Weights of a small transformer language model: LayerNorm before each block, no biases in attention or MLP.
Each number is 128 + 24 x the weight over its row's rms, rounded and kept within 0 to 255. Layers, rows and columns count from 0. Numbers have three digits each. The size before them is the row's rms in percent of the matrix's.

# q: layer 6 attention query, 128x128, rms 0.0521, rows 79-127, columns 64-127
# k: layer 6 attention key, 128x128, rms 0.0525, rows 79-127, columns 64-127
# v: layer 6 attention value, 128x128, rms 0.0565, rows 64-114, columns 64-127
# o: layer 6 attention output (transposed), 128x128, rms 0.0676, rows 64-114, columns 64-127
q79 122:135125120091150134143127105149093128081110118128096126146148114109129149140125133142116140128117113084133105137139131170127076105121134123097084148104134120136119141124157141159106116120085149
k79 122:110100144083118146170132115079118110120090108150139154158111135125087145114125149159176101166147152115074124113128157163146157126118126133111078126158150111133108154130156106130109108118114122
q80 119:154117146130098144117147137163106093113124137119111116110125129102166143168102123125173118124137134119157102088159143139116153129138188133101141112154146122125114119109134111151119084185118094
k80 123:139129135136101127102175139155133128134158146112122146117127148120149100114134138120155147109098135114115103148165142152126131113134146084122138116081159080179118092147168077177119136152124147
q81 112:157131124124153128098090145126138157113149132096116119165138148156145170116114132065158127127111158109137148115131093154136100156164082109145127113130118104159136144095144096123152135112121104
k81 126:143088128090124079133102155133168123184122125133110198133123163144171168115115106142140101078089139152109106116137144123119140130130150140135119121147098091106120134127127113129142140119137138
q82 108:077135093134137153143124195098143157121185109148108138091138120168164132106139110140106141134145140100150138109155136142134103130134142112187173111105135128070131133142104160157130120101105131
k82 114:127103141132134158120158157190106157112120120147107124105121134142164169102125134139192144131151089081109132145143093135123082111124150128122105174153159112084145114184125142140162144126134142
q83 118:145115135082178052135131079133157106147103119140127120116177163119122141119118132121141138115143170129100162088142124156102132127120104109127120120151120194130166140108133126174161118155101132
k83 119:140111150112130072132121114127113167151137130167141116140153138115084113114174118138097128135178142109148109116146136154095168138132099092108116173154134107131101127089125138148105167153112131
q84 118:111115177122154155083136148124131115074112087137187124117127108133152151119156119119119158120095103111112139189098169177143097149122153145136136103111166141130112112131067119126120114150122152
k84 124:119137179154136145118146111172160136109123119117152114147149123130110141113134137128122147119084168173115150114071125133179132106102133190092118088121134118097171092153144112134103102127137125
q85 104:129127133131168134148156123108147106159115107117098132132089117133091143164131166134185158137148132185116160151145102141088154098144133120117128115152086107130194169125169136118141162121106133
k85 104:124083135146147091081106087152144151118143141118083109141108113107105132161123146134162124124170104120156128104162125122113136139148143099139124099109097089154133145162163093096123179102144129
q86 113:121138098136114123129133100089116176156102148133087158136161138074145094160134138127148112124123116115161111150137144102131124104139127104174089141169123070094154128091154115113114116123162169
k86 125:119152120110127142158087123103121150114142132159117160089105121076110100153131138103092104135100131097171142179129122121147085147151175165109095127141098094110184117088187132170102149141120142
q87 112:170120119153133116157080160155151114117100128109164170122091084133132108123155117097088104166136157098096109118115154163128143136143104126180130153103123156134123092102117146142171163146145104
k87 111:135131125191139124158111150127124141133087131145133104160130111128162137149124087141100142086094095119118131116133137120127141081144121081127163128079190130101106120132117149113157103149119109
q88 120:109130111156116151128136100073123154135106121165111128158133126161125144130140098087131094175123145116128126184142116152145151092154122117156122177165146140117146133129072118130056094104181148
k88 126:115176137134129136067100139121129172111145105117123126130143134123128119101130111146151120156067155101114129164133119133118086108131095165132125126167148170104182088129131126136131115126124119
q89 114:106144151141116168101109100181141121095149082117144143087120137121134146163148102120168116102141099107155114109119122144089162132147140156121087167098126098126148120111128138137164120122131090
k89 127:134097168133114160092118100157119117101137121112141139154094103177112152135099149119105131132153138092118120140119122158102089121114114078129140131123105112120148132058151122092134137167176094
q90 115:104142087148152104124125138172155092140109141089153107122116114126134111098125118177124108095123140108103119141112099132094097142121138133121118113172104147112138154150092151139097123143149144
k90 115:158109110105105104131117131140146112118065096110105133137126109150114112122135131189128113109128156123098185095099119129142162108153102088127132078114099139159122145126126142125113073122151139
q91 118:119145166124161121141091151135136108127145180170075155188137115103157124139145110140103155137105154099093086139112088106133109124109092134165162146120140156143112140150136122113134120152137121
k91 124:124088111116150092112119117140116112126138154149119145112126081127165156132121105097154119137144192124111111108108160107115072124157103135133147153121103127107120147148124132085125141137110138
q92 108:078186166100161092156124103111119119163090136086133132083130119137140116143121151149089179164106084103136166125111115135130141114141145179145132132137126105114150117161158109147136150113144141
k92 115:117162131128115118107104117111110106137117073145155115130110093143101130148152117123145144150177089102113124112127120122205148108155136159107100113109112113164119092173128157152150124145149093
q93 106:114149143149121112118131169133100081136131149141092117132150151140146151099122137097128143166121127102126183129170099098105108078114094141150113108127138148183114176078084096130108119163157159
k93 112:113156127132131101135151129164128113130110104151118165172156123108110111101104117104112145145082147124137165153140173117093094120164156107121129111142124099161116138121115155134125125163150147
q94 109:142153128114132104130116123133106186127084095154119131112095100149132101122096090102139155136146127159074152095116111162111108130145142098119095121153120115111167119145097101120137128147140150
k94 113:133150199127113111122124125122130146087103125107117138124095121188100115101146088105129131131136113141108121134182135119119097128144136141126091102146115110145116114128161142165108127158137129
q95 118:153137102144151122152140103123083113104110091203129129149119141132130105149141122122108079168117117158120164144162149114118109121137072099090115131130137128149116131114090157136177154143155104
k95 118:144158106116156115158145112103055143108147074154091101190148090112148130121115103078112151143099120136119108161113144143109138150152126139106131085125094122128133150140164143122130178152109098
q96 120:122080157119091160122149098139080072120121104144116130126144144113129117119136084112183122140079119120122112066103127145135125117142107150110114152087087114142115102181113121143159082138151121
k96 131:145146149146135114111160148115047125153057131114145135135138124154126141136122123095151104157093126108119153129138189159094136139122142103131188131090113118118111094154133140125110111162120143
q97 100:128119145142112155131140121122150160193139112200131100114145121148143100096107136130147130105174120117158127148128135143108123123067133138131094155111087128126138117153127125116121093091132150
k97 105:114096140107097151164137120120136099123144108127156116096161175122138127104142164137141128097134087096133129121146131079159096133107102148122100146117111142119187125101095101108125129122155115
q98 110:149089100155156140153113101097164150114117152134138051099174121150125113132122141053117115096068179145114100137135143108106128142145160148164130101152139149113129090116143098138118140150112167
k98 113:138144111106127116145156116105179122140174130133128098105104178140108169112120088158094111094078132108131116134128138117137138185150108141140104100156129089111151114099116119151093103174143166
q99 106:172162125108153069108135130105122136165141137147168160113135077165131107125134144101158128114126105092113128108143138141143137107120130146102068111086127156122131140122105131147068134077147100
k99 120:140123188118105115133154140161095159112131132141100119133128116146104146114108141129152151137083108139127129094154115078117134134110121111094110097104128151124144096121101108132105119153127144
q100 121:117117154116136115128132081108103122100125208095123137134092112139101134118146139112158145122076125111113131121097142141108132099145144145197107101143161110148091133145101160144149140102108128
k100 129:168121140145135170137117100129098143132141142140147138130109139133113169196078132131126117112105164149116119133113123122128122123122063175140145133159128095131110155144098148175121124122128109
q101 119:140137129164139173157147142125154118117151142083100146151123121124119130142126085086138119145105143104119114110118117098168129145072118151190125149144126115100149099109125117159128145104144130
k101 131:155128117115158173134141140099158129175163107100113116146087137128099159130107137131129117102139121091150151122154165132184128156126118140167164110124075127140125129113117096150163131160169169
q102 103:144110116155109125139130117170100190143151109117099123128166111095098163151122107168138115133126117153176124130108125129090128136131129148130142112139109116130121103158111121161132087110090119
k102 106:142104113117132157160167145122145123125135129086154145152133188117117140139130115114112146108167133127134093156162115158147071184133148126149096102119091132146128113105077121148098117139116148
q103 110:109121112142071147146167145167109121127124124132142110125104134139130090146085151155159129123127141169136145175180132143121128163141135109155120149079069106153111113149121119143100131101132129
k103 115:134126103099095127139129108117155101120135116108110066105108174171088098158147157090139103126100127168131182135131172118071123115144117137109116156134122175137124089154143131119158123159160115
q104 118:128136122111150147102148152157151161097137091098123131125081145103105092138161172139149106088155100139082132128130127146113153119139139155107144152122107128154160165135120170112132124143164133
k104 122:143087138138137110096119133164137130114092141096146106085100160157133094167131139098113153143145158173130193092120104101089156108130114127141154146140170140151154148127135120100135118145144113
q105 101:138130140133178108141141075067103066108134087106145137144101108105144132105111150118145115126098127173104145126110134155092156172154115127164161134136104109134099136142109133165165132110118153
k105 110:110113119143131067099163107118162150132159130137124142135128112156134137151114134131110140112113089210120144121127168146149123138139108132112152091129149095110114139101117131118109124123122104
q106 114:127133144114160117122101123142090156168136139104163163152107134152146126090171122149152110111104106193146134128129148091122117151139107121132127152177154123128118129125115127118144112136149102
k106 121:152123095111092129111123107163103149124141135118091172173145133176117156124122120137151147157086138198128099136102115109132097155120136162138100148123111143122073121140128132108087132151101169
q107 107:121136136145099138152084116113118119134110104078133160114132180138143142162174137098136139125126104092162151104162094130121179115133087137124128141132107094138130109138109124118115139121170128
k107 116:138115119146134134119101137145087117147127125119104208139119090161151137139111137119141112134108149099165080123150086145135158143142118124117147140114134167114149111128135171089152153143126114
q108 099:156113154104115168135103120083118145102141180121135106142109128115117177097098091144149119118141180128148137135149071115100160095133077094139107094110136147114112123183146129130152158079155117
k108 100:170121153082126134122134103137109117138161126119110104137128147100134138144107115136150118129165115120125136159123131110109070113126079134153108134132061123136078127119151109145142085141177116
q109 118:128155147117123146119128169115138132107101079170092116140123128146160101115107126085102067112160138130156116133145172118151144147197123113114149093112128145099124099120116110156190101115076126
k109 119:125106118106142137101149120126102137117173096099080110177140102160124138132145134099131109115125087156125116141095103148111102121152130096122097147124154131091151124088100107134175174138093122
q110 116:120050161150105142084106127111093134132116111134133145101098082145135130090089117076122104103135123112093146155105136110119120129108124072130105090183122113146165146130103129155123152114137099
k110 116:193117181135140110108114119097117142119116122088117145113149168136137104061121112135111122131165109180084123177129113087101119144140109131134128105154086114140148117117133097124150140171159124
q111 119:111147120163132111162126142135093131154169091121115163085129104114166181132140137159132139140108119144145161144116165150116126142129109155139099139144154106097106127132082109102116110133130094
k111 124:087159122182119116141152119182148121141125110107125171163140093146120112139159111125160129207131148165082105156140091151161081141139150120147122115121144133132137087097124122131102099117103116
q112 104:138105125117098114109148166137139094107105128117119139106121144098102131152129133133116119112119126120138135162136130083138143136087151092135121128178129104159132155145133159084123171120076073
k112 111:193129157152149120170070115098132063131152140122123150120141133106119124135141152127123180143133138170169102149130120105151127160133108133139139175120123150114144109141135091147113149121153114
q113 114:138078090120140104123140108128129156167129094119132137088116103141137143145098129172153143103112078149150168146132122135182117129091142135130120160080078160114172126108107156108109143137111120
k113 114:124093092101124119183139138126126141107128144126115117105142121131080129137125091164164144175126128154062155115131135140139153152118174123127144146134106188122130113159137153101121135146132171
q114 120:171137133121108112120110140145151139158060106127139131138133131101124179128126130093128082102138138117148102136113127098154093130155138142163096116161165130139140161118159138134101123137128075
k114 124:145143150116139086161089087155121098128120133112117147107134152140097161102150104086123140157127119137129106138123122118142144122144120136140104139127168149150101145136147120183130154170125072
q115 126:136077130184129106136123105123153163150165156134124127162162101106144113137104156089121145096145109116142121073160147132134096137151160138124136127125088133137129099150135149149116122150173057
k115 137:113049133134100089122164149138125144167128204120113127108130177118155109135087067126120121085124178106101119121125144131143133142109168109116124130099146115129154125144123121142102157161121165
q116 120:122149143143110116121146116137145111119107122120129149131105147107129113152134104163134160120139185141143127095125096149110092175125090106083121135131095129139127141137178131128168115134088149
k116 127:124132119139112100096120119110138131154083124173151127142122156138103083124171120107165139079192132067137137113125145111110118139123143131147119161133089110123075134123144142083134135135098098
q117 110:096125191138124108116138144109117120161131097125132134166178118105110144083094092105112094112094095120139170102147121107124121132168157137117153154110143114131132124119100133148159121100134127
k117 115:117111142131117134098179116126092142142105122105089157169113115157078100111062142142116155123128105103138129127144147145147132130150187138081130150135139122104133129122108114157137160108145094
q118 119:143150156114161123148087136142143130109142112087115159109163146118113108137104152128059108110120107143105117086104140109132140160090140108161120098122121139097128057146122136140179106123076112
k118 126:163130102147186126171116117125099129088163148130123092146135105151127106122142157170086129101142112206155119106180122163192171126095153093112145105126134105108139122124117102148115125145082153
q119 118:177126118116128103132170173121126142140112089113097122124153140124089156118146119113130143146149111087112121121081135130138139149091136132124123132167127157128135147122113132164124163107143083
k119 123:126116121153158110150076145099149170126125141105133132130111102120124151159150134135096172131160110149159103110109115139130130122142153087149119119137100106139147171163122066195123144137128142
q120 121:111146084162101111158105144118155131155092153105100090117121119121125115151093126053102141127142169081135128106142115122173101138113089112108127114125138070112098154161128155121146161106136141
k120 129:131154129120113145130110148080128117156106114100132135109126135177101093081115136103125104064144134111148152116145144124133148118159126100119092146173141160133140105197109129124173153110126111
q121 105:117127105158077127149108138124148095069149098132153096094078125098180105120139161138139140167096138166140127107191119140118143152097142153132125126117134086129120083115120133113167106156121149
k121 107:123138078104119152155142076140156139115092081112120098164099096131164111124161152109133162103086120175113141146169131148108117144156082116143144121113144125117078097151156149096153147131171137
q122 125:113086170117153123144104137116115134114098115113115116126130154114156083131151170150093110158154073136123103173115129133113084118135124136179140106105134093104127121156153142113130156150112093
k122 129:111132094085124136150102091127113056124099159136128167112114096174141134124117160143080129111138140125134102163149093121126150112159102144148145122127131109127202102097127150101103104152131082
q123 110:095137115131108117116152131136121124158152100131080135174125168106132096134150128088125125127151119108102144147204112074165074102111147128087102131131099154098157111127156140137111164103148154
k123 117:098126114124119158146140141116098097122109137107114105161132132140121095153147130110100102109136101105125144135150159105114170132132174174118106119109110177159131161140114122151107176157102157
q124 112:101140151159115095120114140095122088180103112169117137151094132103146102116148099123119148114108143124163173122110098130144096148138113110150145148131133154111114090141147138156142103104149137
k124 118:077130118104126103140097147156100139146138114172116137191118100126106129136165115141141132097099119088133158120095146102110080105123119127148097125108119159098113146090139170138147111143137093
q125 102:125107119158134143111099153159139157145103126139121157097149128085135132136131148149128100131130096142113133115140166132118121142104103110086087127110119194130138121096146133156135150107123190
k125 110:128105113131129190181104128110130149094103147129158123102167108132107109142171108129077124139112152152108106102172107081118137184192117124114099127103153147127134174098145122091136129110130177
q126 125:123170126105140123102130089142166089151111114145081109166137138145123127132101095140093072142103128137138102125135112127174105152128121099163108149137112114125168129176155080120107136157137121
k126 128:121155087117129119159119122150124048138152113132066154128115140108124140101123135102115094099138077115122153100096178140128134110151124132139147173130107143147135124110139116147109130109140137
q127 120:158123112117144148151157161115110141125134153162156135094103126126101108158094174110145129133131120126089125094132131090139087084131152149104168125173114144141128120138166185127120097141077105
k127 126:127080124068110158086134145118124149130142133141157152135091156139097160096091143100118141157139130111123107114128136069132128128102132125160124127155153123127103134136137099088150134162156102
v64 129:142130143152119126117118072163164128079144130151166143133119105127123125173149087074145138128083160103106135116125141116131148125105113092111140150153148107148122153176122135170166147134128140
o64 133:097179109118122146152115156109119031128100099118113135141147075144127110102127149148117158135115153173139121172090153091133126140165147100123156124108114111144154119137142157124143113129171092
v65 129:099154130145168109112147138106117158153091171105170134118118108143134107134093157132082129147156151139131137158126140142121127131116116143133120170131154132127133136121113099104105156172162145
o65 128:106187108141136139128096143124141167130141108148166109081126146116125145137115127112081135152104079131120127162141131160095149111163156133156182110156108124127113079110157125148144090148135136
v66 122:139106100129135150087154063114133129093112136126126133124118135151109093122138157115126138120105118093147131165147133104141134107133144134168124145161123111119121183102092139130073129136136111
o66 132:134130122112095152139124142123132141115120116159132124121142128086184125091132132136148110172157100127121129135140129138093094107139106118101158166105141135113137100133107160119168146074099147
v67 120:103126126160161122106130149130120109111120161128105157094121146142138137137174098116122106067174083175131104149102116081140132146135118156123122079184143110168109140159084161084099134142141128
o67 121:125173177158154163132106102136148119139152137150106130097112165121137123155097129127127134086107144148169138118144111120156164100132137128135169118089126128108119171140092152142140118105084119
v68 110:135143094147080133162123143143134105088135130101149172074163144099127132119114118142158097139140158122092126111136111103133132108135136156129095139180115164162142120133093119114118169142117100
o68 113:075113121144146132156113098156140129127125093146127124149106110132121084151116084166119106124092145149103156112144116109115111084154145115113203136124161136130116103119086141118122071159123092
v69 129:127139147117131144122141120161099137153116193117107135098144081156146082132071129105125123133157151134093149131114105122166114130126125100068135092155115135114123117111107150148125134086125090
o69 126:106102195094136135085148175107127144133157156099147091141114115101095104155123147094129127145137140136119073152120133126099164116127131089145157129103098119129141117088131098119125138173130147
v70 122:134138134167093118159176174143159163133135121112142153066109134085166155121129128109107102149132105083162161143137101151111116115109087098090145078126139124119104129125111152129110159111101104
o70 120:136098122040131126170107099127140116129130128124096137135092140148134122122125158093164105171084153167129133139150112155136142098112167136116134137195100156124117173135144139127104177133130127
v71 114:171146140153163121126120136120130154141120128111145090132119162135155122129093151134089103137099117081122139092101106115159114117133076169126091135097116111121095120165130175102153104150130120
o71 119:073155124146091133121143111112124133161131124113110143141111168128095133129097129105103127099130143164176126093115138130149112154112119157126110118132108140142118119090097071149054095123073133
v72 116:100117195133144132123115174125159096135141141126102134140095127114128146156127121103100173127152153153128142136161139097134125091125107111124137123136107138139117113101175160134120119121112159
o72 125:156102083108160103135097083173089075122139116151124116145117108125134143099119138081156117147147113125141097162112138134123142137147075129103140129141126122125084093117090151128181124140136115
v73 134:104091115143151134097087126099109126137153080151129149133138104112105153107104174143142111115123161130162132129175127139106123140122129159064166101125157163145116170173163159137152113097151114
o73 136:116098085149103155191111177096149150157134152131107155090150140123143131144091113108146126169165154128135110149146143138095098172109143101141131151111136117148137112104134126103108127132171147
v74 124:070131129118149136159139092125105151125153144105142165168124134114103121100102157101130162114126070130093126163101088120098152085143066151152105124103095143122135109147117129130135096126166139
o74 122:127098126098133148120119116095130120167106104104111131131131164156139142140154131152125139111132109132159193084118112110132119119138112129160101097130100157119140111149088132107210145125119133
v75 124:116117116132140159124112164125099088160136119145169133116099162130140097116149114126146134134094158134116140142173107116170122131114113120129129109155122106114153162170139071163152166121111086
o75 121:125121157175143116155179116116122152145122139121148116141154077134105091137098133123116142184081154166144121130114102196127147139140073119126144132089148132132138116121128159118114130146079118
v76 123:128111136110197138117102139146097100128134101149111108114101152129137080162155130128134134208148122126134115137107095144146120140118135089131097132123162188155121145155120166167134107138123149
o76 119:165158151146142096110150124126122110152112120131098113149144110201135148099144109092146120163071112122132147163151129143144139176150145159101149147114142114126122119148145121145105145136104148
v77 125:122149145113128149124118122065173137148157133136105151149125133137139088122190103111146119164108132136139124089121131112100141099102126114122106107136127158111158126156128131108092127121156119
o77 124:098129159120154165102098121114164132112117126126094128150117112146132108107102140124144092134156143098113141124121118173119113175150167127117148141137142144119117096064105126092122115121087132
v78 120:084099134135119124157117100149097137176102136108149087143116115170177110139149130124127101128127150137128115178117121146111150161105137107149133126126130166145104115141072120144114134099132186
o78 122:173151143129152114129111123096137106124112105143142117135121158098129126133132148101164115107143123098095113148081174132150120115174147156165165183121143097113093159119163165114100116103101150
v79 112:133139152136186132167146077109122103129131134135104135101067131136116087108104139142130134148123134114093102094162140101103148095142141141116151098173105165105149130135155150109118131120149133
o79 114:135068135124134142160157136119085114154136112089086148151131117121129111138105141107133118138101115143140108120148102153172168123150157095087159088098125139116140064150104110183157175122129127
v80 123:127087096161134152155134144137172148147147141167080071129098121120140121109127114125111181155151134128134114074105137128110098144149117153135086132099159092143149113126106169145128176076135102
o80 128:119140146136119082125106119157129108142197115151134106103143138154134125111155098150128108121085142089142126155109134157108076147114110109120158103109097103094134145075118112130154120113143135
v81 124:139081150144138159142182128115171142121118118123131117100120095131135172137128130108091072143104139156158128090127126117175129157134131103159053119152098106130097122148114150117163135171084092
o81 132:099107154127159088079106086110159123095151114133108145128107122145121142124080120164152102168147143135122125170146111108094153143129119151117142091116129115155136157128139173080116135102128104
v82 117:152097126181103106100172121142119109126097082152102124098115149135141137096162168127100160154114158135158115140101146160119181130166082160097109147083133129132131102129131153123153162111123159
o82 118:126145118078129091111070146136106109121123136142175163133176140120101129167168171152117131137146111140138114159115136085146087169137137130148095099154070086103112141097129123093130184080133134
v83 126:100111103151120142168127128137135123122095137156134124162147084119113124122138099103099147132131133156112112104114112094135141130133124138107108110140118158177118094112112064147145101127128117
o83 127:107108136136123117118136100121183113110116104169098143165061114131154125134152134192102150114139121142164140129126128155106121121116146128158168124125114092139144109152085152108107141134094126
v84 112:141174113128169143150115152103131111107076139124121154137164126181124146148099133124145089187156150130173117119128142099094163139094120157144103107087119130090157163116141118217134120096149095
o84 109:130052168127121123146170133108154155085116161169116133102117144143136109144103117145149095147128131128114110128131190112130132111088123104130122126101118110102137128097140108154126152110124180
v85 125:085128156170126122131122089141121136122094136099116136123108123097179121122096099139149126117141163167159122124122099084137094117161131123137141119131111125113138129128100084145126095091119182
o85 123:158106117134130128112097133085144111114110113112134114082128146171106081166143147113109112102116170136159104137135150129189177155161101103144122137137125136143110092147116151104130179134095135
v86 125:083097117138120113096193125112142139155127154130121134153093094150155159102189152125129082162136155160168175099142097115144115080102105094126129138140113135130174124081119140184127140158151141
o86 124:162158136148148100115091145105155113110136144123119103144116132136104158121151126116131102149163104146132134141136110108107133133103119058158164152106145110139062129094100146124155139113169139
v87 134:121113113149124121129129116099136128159134131076109115172198172133092132150122103117113114149138147144111128081117089121144121169177106133148163130144151112129136151109145119118163101107140135
o87 137:106140134163125147105136107127117136137100095128181146082123101138125095107161104129162126147149114098179102171145091140141135106102163122150124125154106106124156096148094108155088114138133116
v88 123:125156089148114149145134134124128107127154156110141131165126073128135091100081171125154130151177141160113083128151122133142113135160132087106090134112116101135095162143157121127112115197158139
o88 122:128073108113127134193169134111147141121124116122175098116138142118108077139152128153120099120096127090185137082136103124134117141099091121200128122136158108151145122089096117171123119131134117
v89 128:135111153132091118159094135164167124169109169180109099128154093117143095102095196115130145140129132122103110115143114144108123121138111147128108148130173083100178111143106098106137083140110123
o89 127:104118088096132126116175134090148135147142098113103058149125099097113128131169120103117086125139070159131150155125145129125060129163128144115128105108113115126179157128098159106101105125099157
v90 132:093182175154171110166150131128141147147132097122138102128140141120139120130172111124110133113111114115113098120126115127080070142129114094126142198108105119099141173166106113114149124108126115
o90 132:174131156115149151149158106120154130111146122090129146105151144118095123125092146097089151127185143095127108133161088110141104153145129103135149117159101133102196161128083103095101163143100122
v91 126:135114118128134165151105118132164161120112147148114135189173182163139119116130111150137137144090102099175126152202133092136140131133108128135126093137177135149091116117157116113122184140138141
o91 128:110085078126105103100181129135183102119145164145139129141130141141105099113070136098137128088146135133126148151122136163171143111101139121143159128136096123149130099118153123101117110126167123
v92 117:138145162137123132124099147128129148122159125102144133161077103131109130101146114118138107158150123089132177146179147127109183152111164143126127157146094144103139112118092126154189125154103058
o92 119:147118109115150122162162092130141126153112151144111102117128150082106126127127168162086114158122144159085161131115116112135170134148148128087170104100116110129107175083128142099132088125156115
v93 125:127123120168140126153135069122124117120138097148143175166156118181148143137083093100146149099126114132134124150148101139133123145105118113112114151133159110121175106168155151170077094130165145
o93 124:117098137098080089085199143120123173180126134123130135144127138141180094164126103104112152142144151146076100157123088131114098126136140101141153141116205123114142111094127117108164171087111109
v94 129:142072143148168109128112114130108127114150139155133159146107163125158139084117169134110102143106122119133139129108128130138118069174175091099115134143134132120111164126145095139132094101164106
o94 125:090163082125103129119124134097108108097112127101117130157146106126166086137113111114135163123126124067152147116158133155085144141091121105143133152119087140091137119133149150086150124116121127
v95 123:162134100112155105080141104099104116178144137136130136096126145110141177121130122108142132147165136100098115142130123165131125114108116096134123146129175097142119137111095122113095141127190114
o95 126:138146115111140155159159138157154100131127072100109117123137153179134116142170127150150103124176111141110087135046105136138168116112125149114129131093134127147127104119126104140121122087131121
v96 119:183141161154095146131135157109119125121158140114103155142136113119131133122129112088131165109135138105144164137115143136133094128124138173175116154099105121141111142144102109107071124085165119
o96 122:154145124111108160121129126170179074157124127138117137108115152120169135145135096132151114110118153085072136103171120120146120162142112132165138087144098104128170122123120070135124106141157096
v97 127:182121119125100148126107113103097099150108125147160126104141145137146169159169128120154112115185098148084127108121115119131123115150147152098146115145079144120115089112090111134126143129137176
o97 127:124148134097128136164136155094177109076121138142112110118122097117070107131174088140102132131146102145092133115104166086149167133121123104166100103144154172140111140161153125160130104129137138
v98 127:137097070126108150157078164117084124141143141085151108123132132129114126123128126137138120152129096086183121118096176134123111090157078115139080118151131092117143131115092166135118131139143168
o98 126:158126175096134142107124129107144111151135116139103144143103129081097148100147140145167111101074122098168151149089163140151098135088128093116144132103116118100146109084147129128155113156145115
v99 123:173113117131172132153146117132148112163121123099162126116175100135150127207111113096151177114132129075119163143161119130143103087138142143112105124166149141121133163107150126060139091126114103
o99 126:195133130141079131171083075135126176118094103120084113105122149109127086130131131095122149100094110154142123149155152100123089151155131131079137146173110119128145113141145139126149106115135132
v100 129:119133127125149125122128100136139090098118186158099153151132105113117141105158105164135112147149122142139187145130128141131116105149111117100149139094106113126111108175063081117165129153117127
o100 128:142135107142170116126126161098134145101152105148085132117124117086164179145100150100137175116134091113134159133143100113149106134096161087141130110119112100163083111107156096077152130141126109
v101 120:056153123151145152115128151113092123103126113148101123132151151130177128140125151092171141139119135154128122124119151105132178136128110169154139139165102069165150102127117125118095079135132110
o101 117:106159144154195145147099151107150126149156124136149127134102109110148135134114086173057066139141119118132118100119114105123091133099122085100127119116153092107127149102154134134128151079111109
v102 129:122106096122140109156135122126149136174086082087123128113149115118136123144170136175126111107117135132118114115123134087101114135121159128131146125094141090130126101114127172117105062118149118
o102 129:131128118071088135127125099142078138128112124200131088143118106116068163131109136186100113115146134096126125158109156162107143153135115110112116129137150089124168140114141148126121179139084109
v103 120:081099130114111107138107121152132148097117100105098109092144181133157161146109102073124160164123128117130138079154186149134109134118101161123115105126133119108110150105098094133149116184155156
o103 132:125136156156102164128110109146117091140112112158132103094118115135086088116173154065068117118176087139121096149101121148126143132134111112135141121149110137130113163067118152120127101126093130
v104 119:105114156118092156109127114119110106104081156106109136114114146121122134145140103115101096164145146068112087127160133142194117189093157108132144151104124107114140124115092141100156113125150142
o104 123:121160151063096135121073106108091127129118132137174137098132106148159111136121114126069124123100117149112107095116128153159150116097102145168132105141121175133146138117137162112111111134119140
v105 116:124102158080125144158133123170117126117118112103129128148106122114124108116111090160135133171166159157172128159104145163094128136177120112119144099145129134130159142117095126106105107165091172
o105 122:126122134137118162078151101115168136167117113170130134129137127145126155142163126113132124124064116082143128141132118078121148174116119121108166123124134109113104111117117151129114141156174138
v106 123:127144123130088153111162118166119126141156131162104131101159112140106116127103071163087116151167128114129117140091155096143163094112160127135087155178169094140088154110138108075141145112113154
o106 130:109086170180117092091096138139113170107123141125133131097120094147116120149142139093168157114099131112162123115144124160117142109116155093120132105089133089093138139131143175073133086091170102
v107 120:163175105173107119104142126120140127127106147122086139111133148143113140116133140159140130162108165109159107105094075145154120158116135145149135126153112145109170127141121135132114170163142177
o107 122:104152149115116116116122119099108143160120120130083120123133103127143123104126129158133105119138165079124104164120136071168113077130167168164125140133104164141138111104128168154090153127119140
v108 120:137133122117118112147142138148166123117106136140128129122145096103134140150082124107107127117124078094085137149178112117085187140118102090139080150155098153113099139093093111141108129111155141
o108 117:144058145165088146110133128130090119132088142115134144115153150121120104164135144143155102151134131147136166152107122113177135148120130094112135130154137184100160119124173115078141103128130132
v109 121:131145127171145149144090122144132175109109117131088133100096126129124089152115099172158101126128132163113132149141140103161120128120129134105101133108080119121130106124132121139097123094104142
o109 118:140102136155147145148127083097152126114148101127129078114105135128104134173128097118148139125151120106144121073144132085098168133128133142126129091123134125146096107124154155110138207159141112
v110 126:110145123138141102083151104142182127126117111092138121160125162119140129102145146115119134110178125109129090131124141146128152159120082162124114087137100148123111135150156094135107119104145121
o110 129:150131142107150144100132174161100105168130141156085124117126118134180108127115161134152150143126151111157131140119137120121127129072116174162098181159156135126171141126123134160144121105117114
v111 130:155124132121145073114110100151123102131167085141087142118159120056165113133114125113143105136109101153129152131110128129140113161117160134127154103144138158104112131122112138166156185137158120
o111 132:133104155116116111169155148139123136080160137142102142147106147106145086146119104145173186094114093136103121133096151162126157128119157132104139108139124102130080113121152127129135135145128148
v112 126:132109127110124083159148084132122147109144141151142122140104142144131095132122044161132147086142161141136116100142152092147159132150108156095106142124142115095129175118101122149095084099177117
o112 126:082135115147075136107113123156131087113143138126147152140099114113084074158137167131131131109158141117126121158149111111115132147154153124151134140117164150140101108145110151147157126107110139
v113 126:117118114124119091108151095160070114125120121139143113143159110126075157125137160119113110163108112106113140122140142113144134131088113171097144116119120050118127146128124111116140158092136156
o113 125:147078102109101106154100181136150144162106165133189153104124121160136112150149112133127119081123154153111103092138147117119102080154077136103163165117085134159129140103121156111117089104099133
v114 124:152163155101132120151143110162065127134115153098099109134098145129125157150165117156136134142109103121174119105112105100115115139107129120081101120115138100157130141092155091099108126120170129
o114 124:166135138082114135100196128068129126146093117113114125088082159161127153107057107153150098105178142088134158146108109130116125113135122134143127115136102095130097142162132174130148100156127139